From a checkpoint of a small transformer trained on Wikipedia.
Size: width 256, 3 heads of 64.
Training: a variant of SOAP for these matrices, 231M tokens, 7047 steps.
Each number is 128 + 32 x the weight over its row's rms, rounded and kept within 0 to 255. Layers, rows and columns count from 0. Numbers have three digits each. The size before them is the row's rms in percent of the matrix's.

# layer 8 MLP up, 1024x256, rms 0.135, rows 863-969, columns 192-255
097:157125192129108079148106131122162119130167209120140147133173073140172111129129140089163029164127144178177169175193112076194139145191051151106102130136130165099113091161095143160152042110136124
099:115134139096138103125143153130113175077144059130093131171085156109102179166170168132185074110145140160135103125159147126116083133166155119139130124085132140125143106090114154120144113153108081
106:115131131156171154070165148137106080154088130081204099132168171198143153085126109086128113128080100138112134192127117104141121131090112123118109141087150152115199182105109194164157109082131112
093:099083093180126133107120047086155098108111157153079101171095142143153146098132081086168104154057168148183106158128105137168095180120229136109071121118148088105112144153091114180123149125122103
103:124132129134120139093174129090100080186105171103111103124145107156147145171127181123125109097122111202176162069104118160104130109177168174131208132116057095090113116148089117196127138158105168
090:166101117065054122138132145094075113110137096114091128114149100152132120091179109113114103041120162122025156169131097136126112100136130104109133062106118092141127189161120095090144169109178108
100:148114116119135150121134126131144143110112158092172160152145099129144119148132155119158186211090118123119161067127151118139088085130116187069171086063133106134143113083109138174112137108140163
082:150081140135208147123063148112112126111140147174112166114167095110065108119149083149122033110141102156120088167102053175128173194124158150115124130125118016124135106154187131200153114153173133
105:171141072127106123152128152070079080102134126130135102120142133127090085131129105093131155169178187069147142152156079091135144131103138145104122190159116106113115092136165055178109169109157128
093:117100124119091090132142110111050067114146133146097102158095123075162136111144102147138139163085221144124103076092167129178110133174141202093099137054113126116132137135154106135144118149132115
106:077109153084126139081152100105111113115129119138087059110178171145155087150152093131173112151118176121120220168078129154122132156109150079155122128148101151138158110147124185098112167109132118
090:107123131115155131149125054121130187138143150113153158141123105131096099143204144145152133111112126115171125129156115083192182071140105153137168124101086089148164088121115152142117117082141081
103:191150094125107095127088093201167114156071084128149113098158180130130157194131197156190091096116123017089143197100127080102148146138114126155131189078119079158157102159108087091131157139102153
088:103115147114109122122102187130127127138097153128171120152139153131156069131144198133178145122088132131168102166094156129139152104079124094100151075132100111146090124178188163106101088122140176
080:070139140117085124121126164091169133155123181072138073111143154119145115132139129154168061129117188086134121129131119120124186111122144109116127142124109129156150106155154103127127102154130152
103:150093139153105116158138047144172106137118099116071111141141133164123105199107121130109094143104116126159130194098161160114100065094098138157115141128138134072153154096146096150078151146101078
097:125135141120138127107141164088155142144135094148164122157082079091078142132171162172179174097072093119194134120134141144168134105113203081121133169129138162117129173179139154128183106073167133
101:126163088194136103112112110129128078161125106073127101175113160111047126118110100072114168111130196133151147149155183112139105064061102089132095107087094106121140175088071151189187135155094097
100:103143146114129137103152113143205153170120125114071120154117124134117130112137133086100140040130107141122101094078114146135123120163133100217173168138096133164045091124159180118111137142167079
111:138096065138170177142184163110142161102167182123073104089141114129094187124097156143152087108044106155109168077141067158131127119132110076127145108089119131107118041180168099127139189193095140
100:133148142154106129113126116117051057184142171108146166069091156135061117128156061107120155147130135163123125111118145116120153114115125125108109139144101087127152117131138103097180105073140123
101:043141124173156126164119157118088155104120096074112127099168064097184094143117126158149135171128159121043152038143190131095173167120131129204109126149124193130145145108095065108148166132146072
095:080055169160124159145169156103145127155123097148160109125153121095154106140145111125161090143126144109130122040129081121135180163142157100181111136098113136105161150135091170134080137121135138
102:175150113117145067091087120083065111130057088112158118162134132147107127153146091121154097148127138111156109163184143142146106126088086115133085204119065138108193110123133168032111178145090119
110:140115110116145091154104174081134148169109121090129161136158203056076091127142195072133197124122127108093109121156114103184141120149124055174114128152132106120119116012023189169099102105110147
100:188166175139153119167105191173123119164114095085104061087155094190143162080130170093113131069120130092142160154089147125150118098101178072151147132152108161159126115181108110130168171151154190
102:182149118121183136139112153118137117119116174119155080113111147176045136141142115123099123091091171130141054135201096149168102115186065113096065100187156129199086104146161136125146088067136131
105:072146166124095141142102111133135126136145143071174128043098108124104112128162140165176159105153176188086094115148175142104097120142145126140079078082184173111181162122174110133081159104173129
108:134153129120131239067147135112178158236137112108125102156079190131071190138078103111148057134151152140130083104108151100145112111101090106155146141091094116177096114128147102125088100157136136
097:126140074110208110161111138138114132131144148103120219145168170188090153122116127121169098093107184133122127151087144134155145163045151075140126136140115121142103137164142144129110157147142116
094:138108243075096140098172148123163163087120111148109121127085099155082092103132166139177178101104106101074120130093110090154161143111130168181175092067114112131077115099170051168237101137116114
096:131191157136145154103115166143129141177167118098128124155054149211066084110149131122149083175136125169100158132126134101142126127115120133158167089190151124129092123112139153084107144130123134
098:088151075074097115151196109125096170111118124117181080087167145124103124120138109133183186146115138147230149183126137127166099133181108095146082137074157101098106147104127192182156122194173080
111:096145135172137094131172124141163138108148168132111105119117176141125118145159094126198161099153101092100116092157135168136153171109108138107121088140223167163193157131147183170128170146134147
098:082098205077105110163153072176138045062156095156161107112131062155133124141137119128127115098118171126113192169046146091123149073111144160127153109119147124124150162162094096174108130122108123
090:125142104139202147103099172094206082106063111125148127146122172125137141111134195128115095107135228135110142123085145191091151171113133121140117075080136114147179161113120125126117140155084096
102:142160069114153123075100112152130083083149154071075174125122086152101120100138137151118084130148185086064158198151155155141110104148177175138135142164140146188139108146104144163133132185162121
094:120101114100152137084076123161130173146135117119085134134105155113130168131148090108128202098160096091118138059175143048135166089157139142122164102149118136170069083159166144150083136126093135
100:142138179092101072120152146126080150155077116128143129120126109133176141167120132127151179162148156112103162121076118119098163143132197124099146101102110104148212097183196143071149111098192133
098:105105108162130141129104086126120118092131062120128040121122148107174131148108100088143093185155128098135125144084128104179109171162146105195171167149108174140219083109087171143133130101165106
103:104133116157134082109146172157056103144181138155149119097085112162146151131084137102165164174102115111126125079080187127138150102131119129123117142107100132152159223170088109160125111170189125
106:209116075145133130158172107125127156129088125183157107182138165161097122138103127143173114111068115095135117120152073157165175157102128175118119118134184070205104210144132142149167153083184163
110:128184139123206078058093135122087150121135143083114160173084086131167174107140100117122084077194050152120189151125150139121097092130120152128178137142114079149121146132111083136163110156175118
093:112118134139084111105100120113174151099085123177175200135178072140160093136171112094109128089112111133124133187162126115149136069151115088130100099127090113125139091175057112114113118134110130
107:150108119148132125122102173096111092137090167138177103133079133114151090141132108071128144139150133139135107167147171093108105092141145174121095145146178115144189184164102105072106176152119137
101:100117185103070057127136057175067107127192145115124124139134182123172132103115159094120149094157082130073081118080100138110105107139103165138124120150129189130077137147123148103087162082099125
104:142106164115100171166148134083178121132092139108140133164068120104153102150118126137158134120106136166127115116167153140100176187127109156090126167091169150128129175111121155143108102129091148
098:101120121153113132173164171163086146135103094100107119131158184127172092136103095156124137097139135114059086115141082153172127161133148062143170158108095088092095206152139104157176113191121151
086:137142128163147123125127151136159155072155150108080163066089143146146096114182101091147079146129136149126136115156091123187154091187166153116112136091065147124109104161139140151131162125082154
103:147174083145106090149166119133119146159139082144132139082115102154173135125133110156144145106187163099133129078141099125096162119152105160160078166118121212174120147094097153057099142119095068
105:163150088125116138090133122108077147124155149161098152161172134125118144119160136128153116069081145113190153028120128112130120132121160147108112090114096123142188140111102130130046126121135161
082:149150152115092113151081091134164142114093212115096165172085075149085070108177140093135085182110146106106084201124098160076097168140114131105147107106175134139110084162112136166154108146146131
095:143131129201140132178066072140144171117062122149142102065116146161130082158172095148111111161169119193116154096093113150110103077142120146123192146139143194119133128160157085069122162112084110
092:105100138128125173103178146120167123182103143087121133094136155178128169079171127123111132110130129093166192142132178118122080070160111181155140135123118112134148212149126227143175097115198140
110:181161100133131140095115108151095127135142220114126171152097131131072168143131123098156113173108101156181171133102087156169083105118143149097135163128163134150139117155087158130193161158227139
101:137121152113127158154143155140110172141078139084162175131063119118147047148178116103120193121092101145121125154187086145102197120124183092111153157166162162116136047114094119168072086098161127
111:159157151086111136092118116121144136175108120174126147100153079168170112110136130077120098114066141132133151143116130129162130128161127088110069141171113125116142106103126072121138018167152158
105:114036192157142108105111153117101137148109151094094109136100119166136105098101111088156100146141120138143098179191087178189131121142162162121184143167194131119070158124098094072116131177147078
103:169178064121157089117086130128164076136159092092136160130140191158163194144138115166155175120112104125075129115179115140143176176100139062157141142152169205129128136178119116141149094138099115
096:118091126105133152147107078151120077150142125126113124132129138179129083137139120116154108207147170177143101152108153120128200120108140146080151169177072113107054175171075119200056104082093170
099:079100120146136131155175114114159134095135144080107074132092129098125117118151118116080144139132059112022121131098043120142177108149109131126137143147168124141144098148080164092048154073140106
106:064106103150164125091185154100143117145128115116152105182139153127100119146166182109171142106151116139119168139108159117133108083155104177177088065121164157134173106069153148072133125133164151
092:100120122132099191132096157134144098176141116099151093116103075095139136187148135140100125068129080085146158166122126142124109125154111103118154079166121168114124102108062201130161123122129132
104:068056108139160101151192145130152124148056085194126144170165148076192125094157128094145155135168063080115123082164128083125102105165178127144116154156120159148121141154148091137086128124160130
089:145159126131129163154159116179144136071101121154090097180139116084123165098142055174118118125126123190159127107151106148139085158200137166153147149141088140110117144096172096140129085130071129
100:180062105195109059106181178127104164116140133114072115195197130140146150125105139167136166133138146159141137094169118121084131158152139091150081138154157115104126097078162137090165135150081093
099:092074095138117141165091113134141139156199191216130082143083040128138104067169146126088100088138184152150131174143112106104086098097100100161132183083124106066088143113153140131125097141112146
099:129076102094102127052146114168137131035111162095137096131111160077100130144111172107139171117114120121096193123096085118098177144146126105118166127118189125137210112154090105111142106134147126
105:139122126159091154124146103163104108165160171166144072142121119123097148138117119143080096138123078120131151105197054124151136066137148088187151121116115110117121129130118193108168141159084157
101:103105182136144114146108056129118145147098192111131064147106121071101112122104110127181131098169129127121160148180122168091111149120094169130091101166152145145145075158069125103080146098116114
093:132146107145114047151146169145135123150161187086115130096144133149163058138112110137118166123114164154108132130106137150103084090109102149181106106093170106087180166107124082120132166064095150
102:118127103093132140156190107146149083182108071143158117106120088122131167119115127102136187102108140119119124060143174167171142102167043095117121093117121099183153175131168147169112114107159121
098:153141163164076141145085180131127109178176137110133192146148129167148132125149150160148163112053170057170096131200092185133129112150132101068137074113130145127127136124131114174169101126174172
107:123127135121161159181128159115130176107150190100124172148102057158167109140171111103102041132191138138118101097159066137122122098114087099145174121117177102120113208079096140047188136160096095
104:107165112161164140103123123166101112110075092137138122107085126139086180084165101148144155150051101129151104174140218126097127187178162116079147152121065112090118131108165152093131178098179124
105:153131141125184171100091082123115141169133168093185139114087138106099179153189112113188184082161151103145088117145102149095160086099101217051135110059101141140152072132129121065117128082158133
095:144174100077151140197137142141102188131153093112130178132146131124111108127121114157073130171130115197159140182117126106121147134136179149167192094071130116139132119136076181111148061140120050
096:128129114140058128112134123130169118157161177209124105102169049119134124138145095125124159102168166110137094142171082152161071114129139136149141097148171138151164102119113119102148060145125126
104:115081105124131094121064175078133142141140141116149117070103114136166118112120105166132152168108193094123180137117130138185207107159100139170144099131119149061108122118119137097065133109055092
111:119170136059126137222140060092112074152153104101119123142123170209133153142141177149178161095151173085078158119070187197102106092138155162129136153147098114145149100164141162098125091143147128
093:150142118103068189208117165099152169084150164138149154101121180123111042107169154127206186099112147184075186130143096139127149119122125073117157110159121152105104047087104114110145115142143122
107:171104116128077178105119152116119093125127111086141156140081129153064142120119140105171093132111141086130086157121121062093126092146172151129123088181127140111213097137173119158163150180126040
104:170160137117108150154115096154188083154114104169071169171133196102138137124142159103107123121102137086177114091165080135072130099197100128062146152222130163108134096142100081123132184197102117
097:125146129137085132172092085143124088071094119179121091115175201133101166139172122149084102148169086090138173124149132080133218149137078115117142129125144095121163108102126169108061139169152157
093:156168187104110086075153094089088128162137132106095164123123132148117095140148105079166123103093130064158150206166191128122188132189152133143098120103170101182164192115120102163192174163167128
090:058097130118112115112139148059124142147154109071107134124122117109152145140134124162103096104135209165088112187153106122148095053143139144181140130090123081086110036155105141138125143168150147
097:195149146124103096112150109130157146091139097140209099125123134141124126174124126103192141105091217093152147117178133083149131142082161099084139136099146077153126130105131104127142143098134077
098:127097126044107091154089071114152129122079100112115153176115173181129124107131180174135137110155118083082108156145168129113075203128094168173135107095155127134096126115131120135167151135086125
098:101134107178123152167110077113150165155143145102181095161143130173078206130150133194138135156116097075173128145170132179111145107108131135103126113151124088105111126095080137133045126153170169
100:093104122149095162125129157147090086112126120105106096116076238049145077097098117062109105104161112178135143114144063166140118058171150122119138150082093146130219148093103127141138105139095117
102:162151132083136208080155120079153109141113151147135087071122143149180149137103150114161163114178186133169120108145088120115128154101142103123109137147126176187083103169124167150161122197095165
097:095115112110142106170142064130091169153116111088106118125143122192181112206168168117125108113091166112115121025095155133160145110149149172144135155105121074144111110146208118124139100125125114
097:125106156167132061065072167160099066109085158140142146172153169131160062060157089123156110118162126160094131175123137148132131126164102128107171172145059192126113113083140150158109161130152151
109:123176158139102085170149095174143152151097112128133116106072143088089151150150114079112183121067178161204084106155082105153108162091152129098076149158154102137119152078137154148155142127089152
095:122112186126145088176209100149153127165166144136185138126106112184124130183122115097124029120118143134157091198153116108166129109131084087122170147104106146192163129134110112051182067137169138
108:126150166133101169110148101100121154072172152065177145088146098125189111168108111148126123137136123137091107145109152158123175139145102129130191136085136137116086146149103086116114116108130182
092:126112087165104172134167112116179103102119175150093135127138108210114106122120083166127107126138174079159175112087119140095083139173149151151101111077087115145174074130123124058190128063116084
102:164091104078090169116149140088084169085074167117143198108155090086138194121233162192174088151137116131142090096134133124161156085124130163120139150135178128156151178176171106129135096164071137
095:164148158163131120137108100161117094146078180175090170143130120144119117122124189121130140118055149102165156159155107109136141170145129136166106120188096102187121172103144115136067122036139167
103:165144115128133099148104153100152145108084175116129112046136086133180126158152131167094104162116145105139166083130159096115141058155103109066101143156108114119094093182128131156118094176142076
104:125092182124127144110145115165081176141133079149106101151142095109121063098129184074190187159163101087143118159146127127149081091154153136133165095170123110182149124098130138108161105101156105
104:172116109178122088143148152096156147145131136068132139096111124142125139111151060081117133214117217117174198106107089189156168152159084137129133140111052133131089086134125122112133119105100072
096:090130080141089165098165088157089100141087110163156178076125137142173090125143053115137109136146171110183128137115120113086144137175133085144148147114220128157139181130222140138149101131136141
097:159101111114140095148087100162131118087145078130099149182104156175154135140093093104132148134135087167091183080081157194139135155149074097141121102101153118173140124145131116114168161150115123
103:133118137112084130116139101067105144132082126120154127106126162144173109173127109149185172117116173113123165115120071134145162117169140156096172171136180102172184092111153172102161200110168175
099:185155152161102099145106130142116080123158038123138121127109182111159073098129129073158165147083111131122114108157128135171132127132103148168092110156109137112155100139139120129136124100217199
095:083143152129056131119147148085168093147148171195143144165088077146162098147139082124137114144167137132142201117178113112143144134111149134094175160141081178088121186101150145181153191141110124
# layer 8 MLP down (transposed), 1024x256, rms 0.124, rows 863-969, columns 192-255
094:059159157196140105167115113160136167178105150152097132086155146135106169135138105136123164119099142158041167100132119152142119109113138156105146126117136116186163179165146107168096159150088136
101:101175124084136104131105193084118109093065134172122071099164126140137111118096103145090130123125040090138151076158155128126112122132168084097119126150176131117110141167128109090129112160177151
105:039115149175113126171089121181074196124136144112101116118172130146088089095129131117150136125136115161151062154114118106148132122118161168127085088128190141135130088099108148173091147132196075
092:071120107141175113142130132064076082158187135164144174173094110149116121126104104193138154088109078166054114120104185091131130113127148164147134120144155139091161127183145163157115174106128156
097:152205139078186153127220145109143119072165173201184127077181184187140105128128189135143115139149139151119104146082101166108183135149120092131062028097145162106112159106106096138101143162143118
087:128124104179119088118089131152157101075164140177135162119099100146163166137126178078192173174132110079160086081112123129147161148095125124142103144109122160035129121113103186138115116139118147
100:157161132139166095116097084135132180129098128194122104148075143170092145141189187129125123182109134166106132109132090087129097069134119167113155083097098107122177056119148153117147141148159138
080:119131126079089087123097110146128106146169129053118129093064208038182149171146126191114163169183098068104131156133160128132146149193110121175110110116178162148136099106090103086096107148137126
103:112106144162141114077145131107117149117120137070123150158056113168168103157159081129115168172117124172144095132108155116137112143069117107110141120106073167066092161144173132117091119073137084
084:176126114146179109103125160130136165177180165125111161171153166202116153103085151134182122102179119129143106165128152071088122154130104108162140162166121166110124068136199170093135153169121145
110:157104104159123153146121097123150107122194160166150191137127110134116103158137138167098112162150124193117115160173073130187157155104151130149116152064123109126136140117097118113090083140067139
092:089198161193035101140181184133091117139095133162065168104129124091191106161103120138159113130138139117120133166152089142106117121086156149157102123049121167093116137114068157087148080128145108
102:126167083153161144123091176161107119139148163125113131125100127109155108116184146110089131070123099118103096153123133149100130103165169099113153166187110230103106132085161099147069115112121135
092:152127152106159152145145078136109163146161120091090158089180186154124165137108115091104158151149127138127204000163156130139125166180166163098147112144169189099107115103107134140172110114145117
077:132204097097161100143117109153138098123188101112129121078165136109130213122056174124132189078143080136156140113081194164131081117193066120135111126100129109120124134102123172114122103094111126
117:129172178140132098138124164142150146166116118079069129094135193154157187096136103138137099088128113087134127124118118125207189136075132142151106130147200171098042116110110141147147125108155087
098:081101070142125140095099127141138081136160142145041114137101062174153147108121171165125145106170164116073126055144160147147101142129090172138167137121082124145106158143146100115085147139181186
098:160179184107143105087127118126154159092198145166143155101102111117140134134079166127126105129125138124092169153123088099151190144110105156140122122147137122145077180085158117133099113089133129
100:146121129134120056137146137123194073092077102135124205121196117135200089125110103103129128147158121138098143194139114112102141139123084166096181115182134079141147158091156103141126176056095141
113:074092136156082131094113090127071094114122129096112134142160134166129132083138087145130103167120115168151092158134106110140139050068149149120137101116133106142050065130102136072141142150182123
099:084101150162174115151104131131081114086103130179154149217131110143164129082162139144110159106169116109118091121138084171118180152184202109076129144151075120152085109119106153169137112163152140
094:124107149098156122078144116147130091138127166087171189165097148119069122150162138124116145170086129140108083184067125142092098152083148160168105153088147124087082129112114145144152091164183108
091:109184166100139114122076130147097126150135162132138151154069146142194120178103120202135115105190063160142133194120114144140097066081089152112112139123123096142152116173130136150107168203151124
110:091147041096174167188167075107122185066158072118118115088094130141135172137142062077108123145147121174181086182156142117100091144115135222117128166096148149133107052084113071176110133121087149
113:125165135108166205097085158086122200145184204118168178091168131127151137108164070140120153132155141127127108106134120119104151149101085067145148167160108083159141133135136118117115126117121147
101:103132133103133132138122107122143128110138125112098117147122099109142078110100120195103085087188118152112124120135156072095109080122213122102113103178139098094117151132119114134126170128104142
103:094138136129107142060137103066095174139114146148140157139137066113101126114097114134151125151075080132104045180119140120119187196103117153173140172149128130136112149113100063166137145114154106
103:156157158045146083156116087091111113205123144166094171142163185100147108126158195075149127106101171124142102103134133133135167143136145105153151167141095093149092132113124209158128055145206123
101:032173096120176118077182113150140114109140110148133134123128079116092163163135080170088120171182128152153091117106099146159146143109162103128119055075078102113147181108113055138189143104152131
094:126134066136072195172104173129126088102140088151075120140065138097146155128112129096150169110149137175192093141157156123131150088107145169122147125103138229146133140116114091111158126133195134
092:158175096122147129183093105127147115145077087160150116179165177122114156149069127093152073096111116123187088127126169124093125136113135106141129186123135140143087177087121162107139139074151125
096:166105133100098094132068078102117153129136070105158138109141132127142110143155135153109182109148075144139140106207064062096075101111134103087128111136162144233116159143159143145117125113092113
095:136166154147217122169124186133166140142128147126164117152118067120075130181078109127165143120116080134151149076129116179137131108130088143111127048117131151115089076095108149120095172110120175
107:128098129133159134122090211121102033110121150095169129109135107066204099073102103138139133046130133091160177177147144131113121055153118111110180123140105135088095144147117154133104155152077107
097:126067094144100090139112139147144089156075084114042109112163130164088123160128140085109107148132140137167127225138163104113122117119060116153154132111113156090152107120133089150097138142155116
093:128113102113138110060144113126104138166171131092125118048170148141103129077141125154106182084139137123143163082171100111145134138140092078123120135147133133125056065133123144143067068169167102
104:110132142142081136133163136156094174086107130120138117123146145090114175136163109180128085177135093154034064144110116129135126172074175155131084130108102182154176122122106131085156127148137160
096:127125201131194121104159132122176114101157135123119081098196129134163161072119113147125098162097108151184186053151133164130157131103082167109099160120125155045111149116084155056184153106168053
104:162200118099136133113127179118109148195130085112146106065157171174164086069163108106091172116221105151200123151105137105104124153109186101136103139080063107102077151149148097133191120110071123
101:143080066139108119104118167142151117181137138127127092116097119116155172049127160033078121094123153102171107088084116097140126149148121120128158085101131082076105170135093168165125178130109091
100:107133107157102096125086127151100134145131127156061129167101096137106145124136139145136117095146129163143109134126120079207152132127137090120124142108083186140094123107135192092117118156095146
105:082120215125102126119114121131100138121165159141130075136140144127086101156059093140122091118120089106181124098134222148207125101133118102142048140105120201117123127131083106140086087068109165
113:153131065112125117091103152189111146131162143143178081145066101051127151150154133151173152146076116179199109105141095148143091125138134150083110115125083087134060135114180109145094151167110112
091:170087090102122132153156073120160144155159116129089166170098130111126155170112114165118119118164160131139136098121163125180058143122192151130114139130145169108158084125132145082084130139161090
104:085136093111082102190162120164111100157095125115097125151112100063141066099107147138099177161103073145109158127087144110142107084140126170140058129077123127081167088093119084159140115130096170
105:159151136105107161093136138127063092135105138085138131132095181130155172172161077097101153154162155164159148183146118154140124139147113118139118126126110138099119139131151153127137105094178099
105:128079138147088105139124119139136203146099109142130091112180080149065109087128112145111179081095140109104133146130024171099162163098143129174100147108167185142125121171078143119094144127061201
093:141188098095122118113081137129093101164100175102129171139143103143122035116159142194061072149134140133081129101120053117132143107172169130062112189101108096110133098089102071100125159122146133
088:147121153110102162160126138163175083121176100098163169178157120092109174115132100095152144101086137025152164011176142120137123127138100113144185128122173087163107142166142071104116126104140159
101:149109093119131144164157066098124174173049119134105107140143099113119097135120139128081134106155153123151127081149130127169145095174136180144131110110146154149100147173112109114118071177150145
092:146095125056126208155114116158171097143091117106113131134143123095134133145100110146083165080085108083119109000161211126193156139149147075098145146190148187101107126130135147095171116120121158
085:170113151133158121133122141138090178145155110167168092096163099158145172164101167198175175082109099120106095064149140115142082152111128129135112120170160116185069142083145137065079127126157161
098:085123144087176132184110080144132179136181169130196112142111161122166112165097134076122166094124141155055151154117159140109127125157144126149121107156103136086127083116109229137093135128129174
092:098181102110143115128133094151104158133145065160126094099089143081130222111065140160139116080105113179103174027148060135136113125109131124089125124109174133132124066128122098117133107141088102
112:187135110141147081093129112138118073085164124138135111138078167137100095150138108152128123121134112156105039101149146139139169108171136089095165152143102116131130069127132173121138092156080103
099:139112121099124135110160097147151135150157111134127132120160145103147061096087118104157118136118120168099140047073074108135123168119102134167093135074125136133151109111159117127121117127092155
104:093135117089116142108159119141212165164073137132124127164218113115114097130161115022154165131145139101093144014111153182111114095127134129085161123104129162089116092138115093102097069127171092
096:107138131148145112112104181190154102128116090093114122178142124143133118105166130133128109149102196085089168154115152147155163127128100095126113139133121113138140229101150152103106114187153098
096:135116098143131133113157128111139077169131108194131113082173141142127150135121136164128136126085134124088137124173139134167109156110212123137178119112130100127168149142116180108153083107124111
104:172167143078124129153148123123131125147121098152103132154173129032138054126125223124175135134133194180114222052137135145060090140130173122096109168109169034147161089110131087088145101154101114
100:201135095108119177074086107155106147139136122112129138176158163101111100146057127088136099100164128137178132087155116166127115080107165097136158118163146087153132125065195131169140117064138162
107:135145062078126138144165098120112128126098123154108055100136150144011150113129090141143169138149126139153121152137094114159108123098162073087104142102167162136147095126104182141140136120112089
091:155132072167169164166144122083137150139084088124127159124172110186121099119109092223108119173104124177144194112134113141122085119118133070155102112152126135119111129071141097112101167123101125
105:081139145093143172172144104165083111145121103155203075153152080133150175084138164130126137140088126155163116051111189188157133100118092136168103131095114121137194115077117108076083140095156160
088:081199139138145103118167155119118106109165135111081088135099111117108158121133132126154150140195128137128146164139147153102177130080132130103140099094135089156175109092110127132129162177116155
091:101129187133106081171180115148112112182099112155164141136121158136117117114130164120129129132094077086114122186108130111130135102101102161127095093123189147171117080125074132110075141148129101
100:196158130146101130137136132149118217097123053131113160122170135092159113113105108132138181164135155072081183215117180157156070127076132131159126095136127171165144161134119171111093091161110156
095:066189101100111136137177087140144149151181080099093137165121202100133087110134098145105085077141215167148156041132073130158146174099140155120106152083103106117049149210169133139159156131135159
095:132087084114118131137142136160101148127062177045171112146140124115130131111123109195105095093155209076134129154089154082086129119091142150160134156154147088098166102059129123129028130138158174
105:187121078115089084173166100100098177147169088159159058126052152119148128111079100121111151084124149122126123133111083135115097040116175091131122126110156130134145138153139177156168108140085066
093:099172150163146170127109119127138059188106145141076104155134136130160152146149173179122040125085127094145135125140132131189131123144090122131129161148121159142086171051056146095150100155186172
096:082168138079066108126142137115076108113160145131095188165178105151084083117089114152159134148111122175186145169098156132149129106103170109103126204103107111075108062114141093157102146117076168
092:143107157135148129133101151092129123087081056171178114058107084167099135101175075183102177068130112105121128037169128096143154104111152140088125110203115153191117137136156106157111162127085120
104:188114121129158139159123077170072144119156133199099101173201147110214119146148132148098085094095137169115168105145157127136136099177088152082199209160137128090163142123109135164127144149129113
103:182227156122091127082116106153207098071144190165144124175178139154128117120121138188136104171072123177144065029120123143101118098141130155145100113160139087171126161116086102149130078196150104
111:151166130103112106122119118147164142123153125145173082130167105090076106113134167127153047101177152106149178096118087103123152141137115129113097111108153112129102148144104095140073105117116168
091:122065186147106167102128116129159144066139134136147063168112080124142160111147181104089207152101124106124142096100120146184093115152072131186056183112104082108180139131107083023157162185124122
100:070135131188120098165133163074171128144140108159121107119149138137102125066079136150124152108134125125105141133127202112106152181061193157088077112124131089124212133178144102067148171152173119
096:166151137171113092130149140110108103090109113137175139166165145182097119092071161103151139132069095125187154136084096154108101164057104162122194090108180153093129122158119136107089153107050184
126:106139122077142151193041123102157077107107061127118112075174199207158171151113139168106126094143115100119153127114096154113118126121126198121195182150118173107131155115141124111136097124113091
092:142105118146153136123099142165100096129154098158126111131088129118142155170102108153061148113113115079111169109085117147116148166142131137171124128089121140117086110118116134095081074099178140
107:117140203119102132069143117139086123118173167156117090170149180098116132151133146085068167113096124091158111101083146119140110211174051150124096094158120143156150062150140125114152080152155117
104:149109157203174137122134163100129152091148144146148148119149068107122152132051080105119172154101118193061107139116058118113137124059124168079181114082033134120153101089140147122095101095136143
092:119080129146144167112117111119131179129119081142112166130103097104131107174079137077109130072183171121164105169133063162172152139103164109162133071118125094139082089150125130190173134118113125
099:125125034171150101185087167106094129093123087174164062138138165186106112145068098080132112139171148167064092147096080136153166103116122105129123126035119133128117152152104174135118107152161089
090:153146126141127097087142159141171063134156065151099103091045124096109123153126128137101099167057112158094126116085127148077135114090138148084097120211136144147137132118117097071113137171153132
100:092171125134086085135151117149129104129134136121141108092159185111115122077147117162107157086166120131116113111132111143143129156103120141117143145140148162144114159143148065089110104173115165
096:117121155173142127096115142123143073158115145220111205104136136091144116094096091119106137134079059223160109167115143178138120106118138121150192090184115139127110171130160115164117087124067139
094:142107132106120108138086102123095068133083146167133140153095147141122062126122147066108176104163143155137209184142086115126128146148173075139109096126130213161148084160145060172132161034133107
099:113222111104134139149142124132124108154134110137098120119181083210134100156067148135095153090057137173147168104127166195088088162077117068100111134161165151109101140185123160104124149130116128
103:054114189168161180124124105113151066188048136104153080104116052076127126121122124160148149137158105071128142122147142146132047125146152114077125159108148141191157095159152147144115130113119141
091:103142102127105187133139052133127123066166115120108159155188102118138153145102151156132127130130118118160163000087129154153133145112105136100082134144119118093099094130137153118156183144153139
094:115104061070157124087131131114098086118128067145046119147126161109166118132121140081192088127074090134119141158133124101112177117059154163105153058101145112096166126146070123205139141149116124
103:163108108167192109090142119166230140091142120171107116091171159185135127143079142115122127127146120161153199087106136111147126093066117146158143152141112158059116086168155151098116141134153133
089:147137140131094070136124195124130138096081090102089120162141139095081136108088157190136171168120097152085169123145147151153084157104124165115148092133116155118171141187131135196133154171140130
098:092117152124143090167149156105127107121124133135117156081158165144112143177101089155172148139049054069154136037183193188108095103103115144098120096080134100144132167162127110154151137176077169
090:120097181112136068159136178138093194124110142132150091124041152101175173162120102110146119119111141146050106149122101102098115167111142128150127072158133146108149137086083114125158092150136136
109:090127094089120129121174117166109144067190163061107166140129153128128104088117150142120118161118082123151104177131071149178134135117197188123086055139149126115093131113153122098099077140166099
095:095113131094143107084148120172117152129107115087128098166098175109123100128187141129099094148093089102151124129147195147171118153145111140158134132152139196154120145136153122136154153170175133
092:097116206133182190139145099156187103141135148119148181165153133108124105117082138074124211103142120079176084054160177109140139159134130101114189128133137160106088126120192159083118104182157209
101:126105121093160171132115106135114122096145210077133155136182152184104147172130165079116104081133132104133148126068145179131154085097084096091090133153120183140141142126173163142119172191150147
099:061067164143157131089076097155123144162143150135157138116135144141181158118082087139121206117135095066104133121082162106143121097133139201109147149193151125112202154129189145130073096122074139
100:136083077154168111122062208190082161102176120100111133165131145094122140187110129075097117109131170156137075145144106106071114141120175113107085129124055101110102128107116140164193134137149109
092:172186105141170133132124163116050127182152134130142178077127114092118125122199137152168151131118153148154105158118110077099133105119151104111195149122163177035097153183123179104137152119086134
108:162128162162149158149122096086115148126091098142110119147142136145147193073116160098159105095090077096161171110117133126173117179148091059147166170108129180128091130153110111133180058149110119
098:065107164138153148066166177112141146101124162086143117177119120153112139108109156215064113109137114161128122075108122145161074117112139097110096220186150119094115178151128224098103097116084182
094:147128118135177138153135132111097195161125112117164176098166124147144119133113090163107163172130132081133055104145142109226174160118091172146174176112129105104127104069131104113114116109204164